Weights of a small GPT-style language model, trained from scratch on English Wikipedia.
Size: width 64, vocabulary 2048, 1.49M parameters.
Training: 114M tokens, 13904 steps.
Each number is 128 + 32 x the weight over the matrix's rms, rounded and kept within 0 to 255. Layers, rows and columns count from 0. Numbers have three digits each.

# up: layer 4 MLP up, 256x64, rms 0.226, rows 211-255, columns 0-63
# down: layer 4 MLP down (transposed), 256x64, rms 0.219, rows 211-255, columns 0-63
up211:122117105157107124087119068191052138145137118173127206167148121148165127053131137161129064135118181097172192048120053112125179073131148138162145185160159116038107123205120134115053137099105141
down211:056093089139154123158179139144103124183090175145115175178190102145113105027111149208173049146077204199196085145151158103118038122156143235168127202196192157062105148162091183192120131115138154
up212:119125199087132070141122102125171146060111183100131138126109104146104128112130173088146144203149121149124161069138147122102154145124081091132202072092058138121116193140140157157100078119124144
down212:157151159122140091135136154179069181135102131156120111070152135125125084100155142113096184122116092168073140114140079178136138091176175140157102090121151147101139168172075114164099103085128102
up213:090113125138115088086107158096125152043175145092140150214131132078139127117129124156102089116156162097106207126120175170151093087105128111090191124131155098152142124137111127122122132146139070
down213:158132113130161111196123167164095143168112139135100102092168092142086136151158166162113125168129105167163055117107131075072146136146140153139071141122125113087142109125148141168085116169078151
up214:162152102147113078115126123081110170104129037099106114162107132096151130065141127135147127050142093119184118133112133178126151082136097134129141156135124182075168140147158152116102143137113077
down214:163124154103155152141207141177146130169129136117120128093159117118130133189150131111123166163100126176118097090135095160095147112137076148125111154112116130138149064082149164137126077216161147
up215:135102082160082102112183118123119103146096135099078180146103153148120146117142117159137145090143133127128188161089148126162112119138120061149131088136138159171157129128181136137074072169115152
down215:124150102164122150116166102172116143163143108114142149183204109081110091125162161142096100079105131131070167176133127135181165141155091111126072106140149151131078083147109142145164131112178073
up216:098130130124119124077131162216139061045092110201156124102188116108075170129134128118134103105126103121104137129152126093101074065093134123125187119159154065137162188100115186102116118147158110
down216:067180130081172124111153143094083148093141141096133103133083158196134098138156195088082051115200147114106175098147162127132144116169106139186086145141169103106158106107131086100121129155165129
up217:163049171137125083146123105163187161109135119072119106109164110189147133077118176158098150146124134096133181155167084145131124134114174115176150145059066125167158158071116134083126108222112171
down217:137151105106149137143120198163116176129096123085173147154077161152177099114148124139143101143126103126079119145169129166170064143123128195060207146171096158128108127078086112129160088151140099
up218:163058131176084148169094108083162118137118167092146123103101120181101148138130138123089132144159119156143205127121136134078173156092101102120174165107162118083162100084131122077151152195113057
down218:103105124163108137189095152111126142111128126065156116143135107185150129139226147110154115163074148178124117207101126073091142057133153157156141142107090177088117098109163114136115112155181071
up219:107176162112086122108136162116171159089117158119153119157116090150159156133134168118146115127113122145110128096143176126078145128167167066160135089101075119167121136139127140176122142169148126
down219:134110141116103120153106132139080121113142113139123131104107126095086118147147124099091110087170066168156118139110038125098113147128088138127131082140156125099139124113092089087105091103136122
up220:125174109116123134165170137149120142132142119114125161164163111113177148155150141092147159112102184088092147137118122144102121115083083119107178134125097135063104116119179135125128128149077106
down220:140141073151112116112149120160078108176092124093123103114105154130232159193186154112134167135113139106089150186143151158085145105157116133106130125128090123120154133101133147155090126082105122
up221:153120122122106095092181183120109109114153082126127164094172149154182152070144088102088155131092097116118164098190173144131113046166114111153128188130083156105132142105138136110039146176136086
down221:128139101148181098090212113157142100168034106062097183127142100112132122104094108099140168136075090095090128167108070185169124089115119110143169154171109107109085131109119124118146187164159156
up222:171121165073119076116134119124102172151123117168181162166139103170142103158126137132131188186206177151085154116130104069091106116077186120120133104085109125093171135117159124110114092167124097
down222:123161165147098122160182138119091122158080075137159128120118122105043089158132093123132135118148061149094039078120128147129144071167100111115158098075168087148178104147187122099102164146128131
up223:175147111101072108136106080090159094153109116067104169094077102140135123148168088120105077102159142122115205101094146112121068091079086164103118152108153103062145169139131163099148154165136170
down223:136148110138162124151134122131150114143146122063127069133084095074096164174155135191113147128117074174120116134059154078122113108112069082070107151075121068098147132145139184091153110149177128
up224:071154133160108151146093164126144071076227173150129149162128148104127079054120069109098121109092156058156188109072145119117129157112242141142082168090139120106184133090123112124111130172107129
down224:184115102064151172110126135136109108166104135126153204132100115122102179166129178122222161122121149138165089169107151141197132119100095119107105090110048220160162125102154080123085142107150125
up225:135099161163119124140138094089165125130120125112140117142120183147143109138150157147066163119159092092141194149131089106152126091110083174109114137135129129133108092124135130115168145121096174
down225:117097164090125111122152118168140133082127149105153110156119128158162079099172116153168116135080133161108175143105165076128130116171122139125154167145116151128102066127164122152137194127127170
up226:066156107120138111194121099142116164148095073119090112109139149121099167126149126107035102150112148146142098129118132127148120140122159083128136126131122115174138158069094147169083145133134148
down226:088163171155072108133164146113117099129149094170154144108128116152117156121109088110154156098130162127141121117087139125112133090142166130169125108060067179107115109147159161152102128117130134
up227:185098097088119163149143092125212104116123121131136156103160187105161130117163147133107113141118152105146123097072164130174102117093099109133126078156158154097110125097171108149101139115116103
down227:158114059095181146128102133160167124130134118127107147176192136116123135135152088124129124152058127136172151110068125169195139115152135144143144096106143169134107126102133075162085125085140085
up228:106182191134097137103058200076166124088147114134164127199133140090137116093177158112174155084119102066088193127141186121110117075151158078109154112129085150159151176102142129141148124122140122
down228:135119090107114125167162159107138141147142114148102177102122088136056140147055093133121150108111118167147053129104089050063089144136143158121139079148106149069180150145177067113090097163105124
up229:157132134186078146193131185085074139134203127188107185162110198107122208098126098143178189092102108070156145111140141087135109133141133080155147146139137138106151146143074089183080147095166114
down229:133154163169105141121179142156152157136115173145184207167099073136110120110152152079168153152143156079172117150101163127212075167137132120139156170179149159148123111144050097197157127098188153
up230:123141130148107157132109101149164126112153103137127141183173120173131120144133088105135159087102120137090132022165160081091072094151106071159119166107090117090097127114147078180127134117151202
down230:104101137148198127149087157129136141131055088140132108093129100083134110113152077176133101135142109107125130181088143176115101148134148177127055155102112086122081092131195136142130158145093167
up231:149095105100130090148094079103189165145102114107101118162166091129125159146099144111140135143100127087125104130088117037087071115179119111145120152107057106121089155101164171181078110178137165
down231:102172197175137170107128110133141144093141109128126068135071189093183140093123131098068082139091143135157179113183212132143140097108161112113150076126167126125161158151122165077148170124128089
up232:155093109128103137163109120149113134156158122108099141122108133126074102141111141103174162140113180096150132088100130036117094134157151138162083151176140114109091110149151169092100112113097148
down232:117178187115119117084128093091170106111144107117155194193127126172161153084177150107137116096136097098141145135146168120116121127093175110104084160133155104156094161135110192118134145143135098
up233:095141095131122103095179130105170169099141145076155123115151099125195100120094126120118112180163115124131125130113151118128129116106149127113083098066151128109141089155125133126119130113114100
down233:154141103137144135142038119117116083126117128175132120129101143167117083114152121127121152156079078078131104139158090074135175150148106139133155119153128098137162167119110170129135172141148166
up234:141086133120140116160135055162108148166099123150094104116176093137142135146136151099091147140163108114123110104142200097101118082133143106175100160109142091133106178081136174171109145171148135
down234:096132085153199148106097173148070167136159081130102131160130131119178129151055148149162141098148109099121073166132119132162134125163115135092119119112119134161173101145138199107123140142166084
up235:152106167117117118146155125164120108107118236177105114102098160184132163116121139157131127116154106128142103089128151089092080083168118114189091097156109066189123170096113160100123117160105163
down235:146115166112142119118090063138113128095145149140171180156130079097103128109116101176121092138159114107132077116160064150116112168109077127133166069131079085166172097161078120037146129117206122
up236:190110108123152074132127106151053135170122122179117119125130092167133178050110122137132094070101112142175138105093140122106133134152127072157134162140100142104119167120126164107065165174059161
down236:136140093124137156151097088186138114122137142143138145116169157110201146105166171148126170056136158136107175180128120208144065151118109110128080091100164103131156076129125156092132113087199149
up237:163133150127144087170149119167080124099107162127107104160177122080103140146118075093139146165193110129140143119098115100135109159115188115090172148131131104108160132138127123164131156122084139
down237:120134156088131138141077150144140105109118098099151180113113150174136125156147121121110124149177125129145189104119154158136083098159144133075147061127114106116148075100126153096057134103184155
up238:162170113103123115188087210121125070081139118167081131130149144116119169081102111081162179147151090139068173111105133103099159135176134125150113163153048147112145157169088095188096169140140140
down238:127118118113129084099151106099114131109151172118124202157123150100129109093161156112149085069157178096191098134167103182159098159086140130094177128167162147138148171131107121117155064120168106
up239:135052129091126127153160111145140157180167086097113151214112105107114107143082122114095075145138161069098185095135159098172127100101105118120153084153160134129093137146201136155125120137124134
down239:145106160097182155172149188105145084170139097107117143109134116132141127145144104173166126165166130050098141134152140152131125114081098157137179132117134147161156169177153192143156162085194086
up240:103152125115091143123137123124135131107218088125126196193090160141119140069114101063120184166160171101085102132116130088093032109119135119200107086078109180060135144153103136141148147068129154
down240:101144125131118085130103154071108124102125146120093134177170125104062071079096081152075119108027159096114166144126112078178170093126106131103091171151121088146146097097171165215113173158101160
up241:160151172067094130144064093140158142058171117143132153135167129137081172145098173143149138144085090115137134156079133146104135119142141104092191134063125157138081166136093120164126071169166116
down241:125098094086180110180104092154086097181165120119104108125073123142107155153136088164141177099146100159108149111193218122152112177128122093175128150116167191122113165095143132123075165114131093
up242:154183120089152115136131153064091149159133121100159132154177125133156144079106162095136097103175111112068125146048094089132154124130112053110114137131085121111111101154132131101137130116116149
down242:175145152113065118069122153192142094159118106112176139127091119162095115151131152131098165141099126110101138187128123092134107145160115208154081089138108090130159118096145086154153098132118135
up243:167123111140089077152159119108139118142099135108116074161106148178130101132121101082077137109158148140138159108151122081092064098105125105106124137124143167054146088135191113158116088114129103
down243:136106099147148095122142211113142085102039150143155078157089114180079110136160124107150139092088140143117107157102098089082078145133098143131137115118106141112175063159185094172117120114154127
up244:117131112121092175099114078118101123117130129133121140170116098112088129152180152134091117127069190137133125084160114133109125082126114113193161130150135069142113123093167179179102135144108107
down244:139113065127144131120159111122068083105191105100112091128178153139151159099124145161207151131143151149119094149188079160154162115134120117132067126139128092134105090094177175154109130143071120
up245:112163160113019109157126097109131148110177164087094149128115121167168133165126137115124111068122190103107162081169092152126142139148084151134101097148126067107124103104107112079104123110119146
down245:114109153124149120102077151087133140088160104087098126152177125172235093116146143145073159137108132145121138148120215215107184117147102135095097152185155066150130103108060115138141146125117127
up246:121161120101126099173168150156065143122105184104100130108177130121120146105105071114102109119141123168196148092103118051124167104132154115162129112099166094065164142129112108139108164124058095
down246:148185116126126167101104128117179093090134097160145128168122146140102111125131155172154108110098145103147088123117072125158163150142082131126126062125112175124196152120103118148162134153213125
up247:075135204099123133103171122062143102121207167130142146238184118126089149096110146135161173077213153138131193131196095122154043127031166152111104080148092084122100112101124167102120056152133090
down247:187107066067158123107088070136110145095087091132078144132132136109110135069167059062103143152093097151122155179073148118092125150090142123128041160160159131084122168138104095235096093171092194
up248:167120127112109087158133171103098089140118127121097131143085143187160146120130141122152133101141110127143192084103168123138125113123124140150095118140140158113151103070154154063061169121060116
down248:127154175093138174118088143135135152102159182153179106172156114189180104185193187116113184091145110159106156105132171190141133141151115128112082141105145076178155100145091144109136134111114098
up249:134101144152102121135111120161116167145116114094130194113110188169145134075157157158099160153159079168095148106167115097073086129121143110194132159153148120107138093172112166127095138120155124
down249:163099126149127137135132153124118154155144143139108101103139076175174106113157177088150107162149127135083164174131107068094129158104127184165176152159132110145081099183177171089078123126162177
up250:138154139106132163130138153161122158135158146166150149114110135128065196150170151113094133084109089117178169068115149098149099209118148107201125136107135100169080119145100098133079085153077087
down250:134154146154114140143148150150118164114142136103111147125116130111168113165208163126141115095183134140145180131106080145170160105098128110093154111151158095185086124186137113152171163109151122
up251:096128134174142139137148164174086048114126161145142131186119122167082137169051088098106192102167134097150129135211150137144101090091201111109202138098110113087217125118114068084130103112136114
down251:179093146074092130159106131115146193112159091100138104084122123160152137134155159108118152151100152131161131101090185054131104170183091115193091154167166127138120160125105166209110141171100114
up252:145127101096116119136015108089120125127138077092189188185113150094105130175086127093096104144146175116144115149111152095172141158096125115131145164142150149117179093101143141084060037159130148
down252:134140139166136161134092128126109113163109117093140169104189152131128176199155192078136106155115137145207107132126146065157109199138144139089155176077134088086155112176204184127113147075080122
up253:127065101173125120124134097146169127163106119123081124123168119169114101131100186148119113140159138118156117126138127074119080061122143118092147154115076113150177109076151103126132061119145138
down253:129086135127142108141075147123152125105167087103088153118162096192124104092096131118135096077124129120115117107162158147120132183167140123120146159112186071111148105157123136115171179117128186
up254:172103134155126157103116116114136089127151098085088177124057151148109171100103122138165117194122108106162151137098123130085118122094110139100107074063153173087111087128137181109094137161133102
down254:108129134082143178137126102105103105104150110090103141126131087172103159108164121145103111221127091114172034104113170100105092111105127124075057071109141134142056107137110108132119161135171119
up255:111136161167154098130095143144161157072091144204120147181144124112121110136125130092114114128107144094174082133198101128183150078073186116145163098130095109116123138087185151087149135147132084
down255:174147090110135106090133165102090115213201161129161109112134127120122187173130122126103083123106099149089114162091097108110059138109082109171140164166129197163174118156120140122112154129106128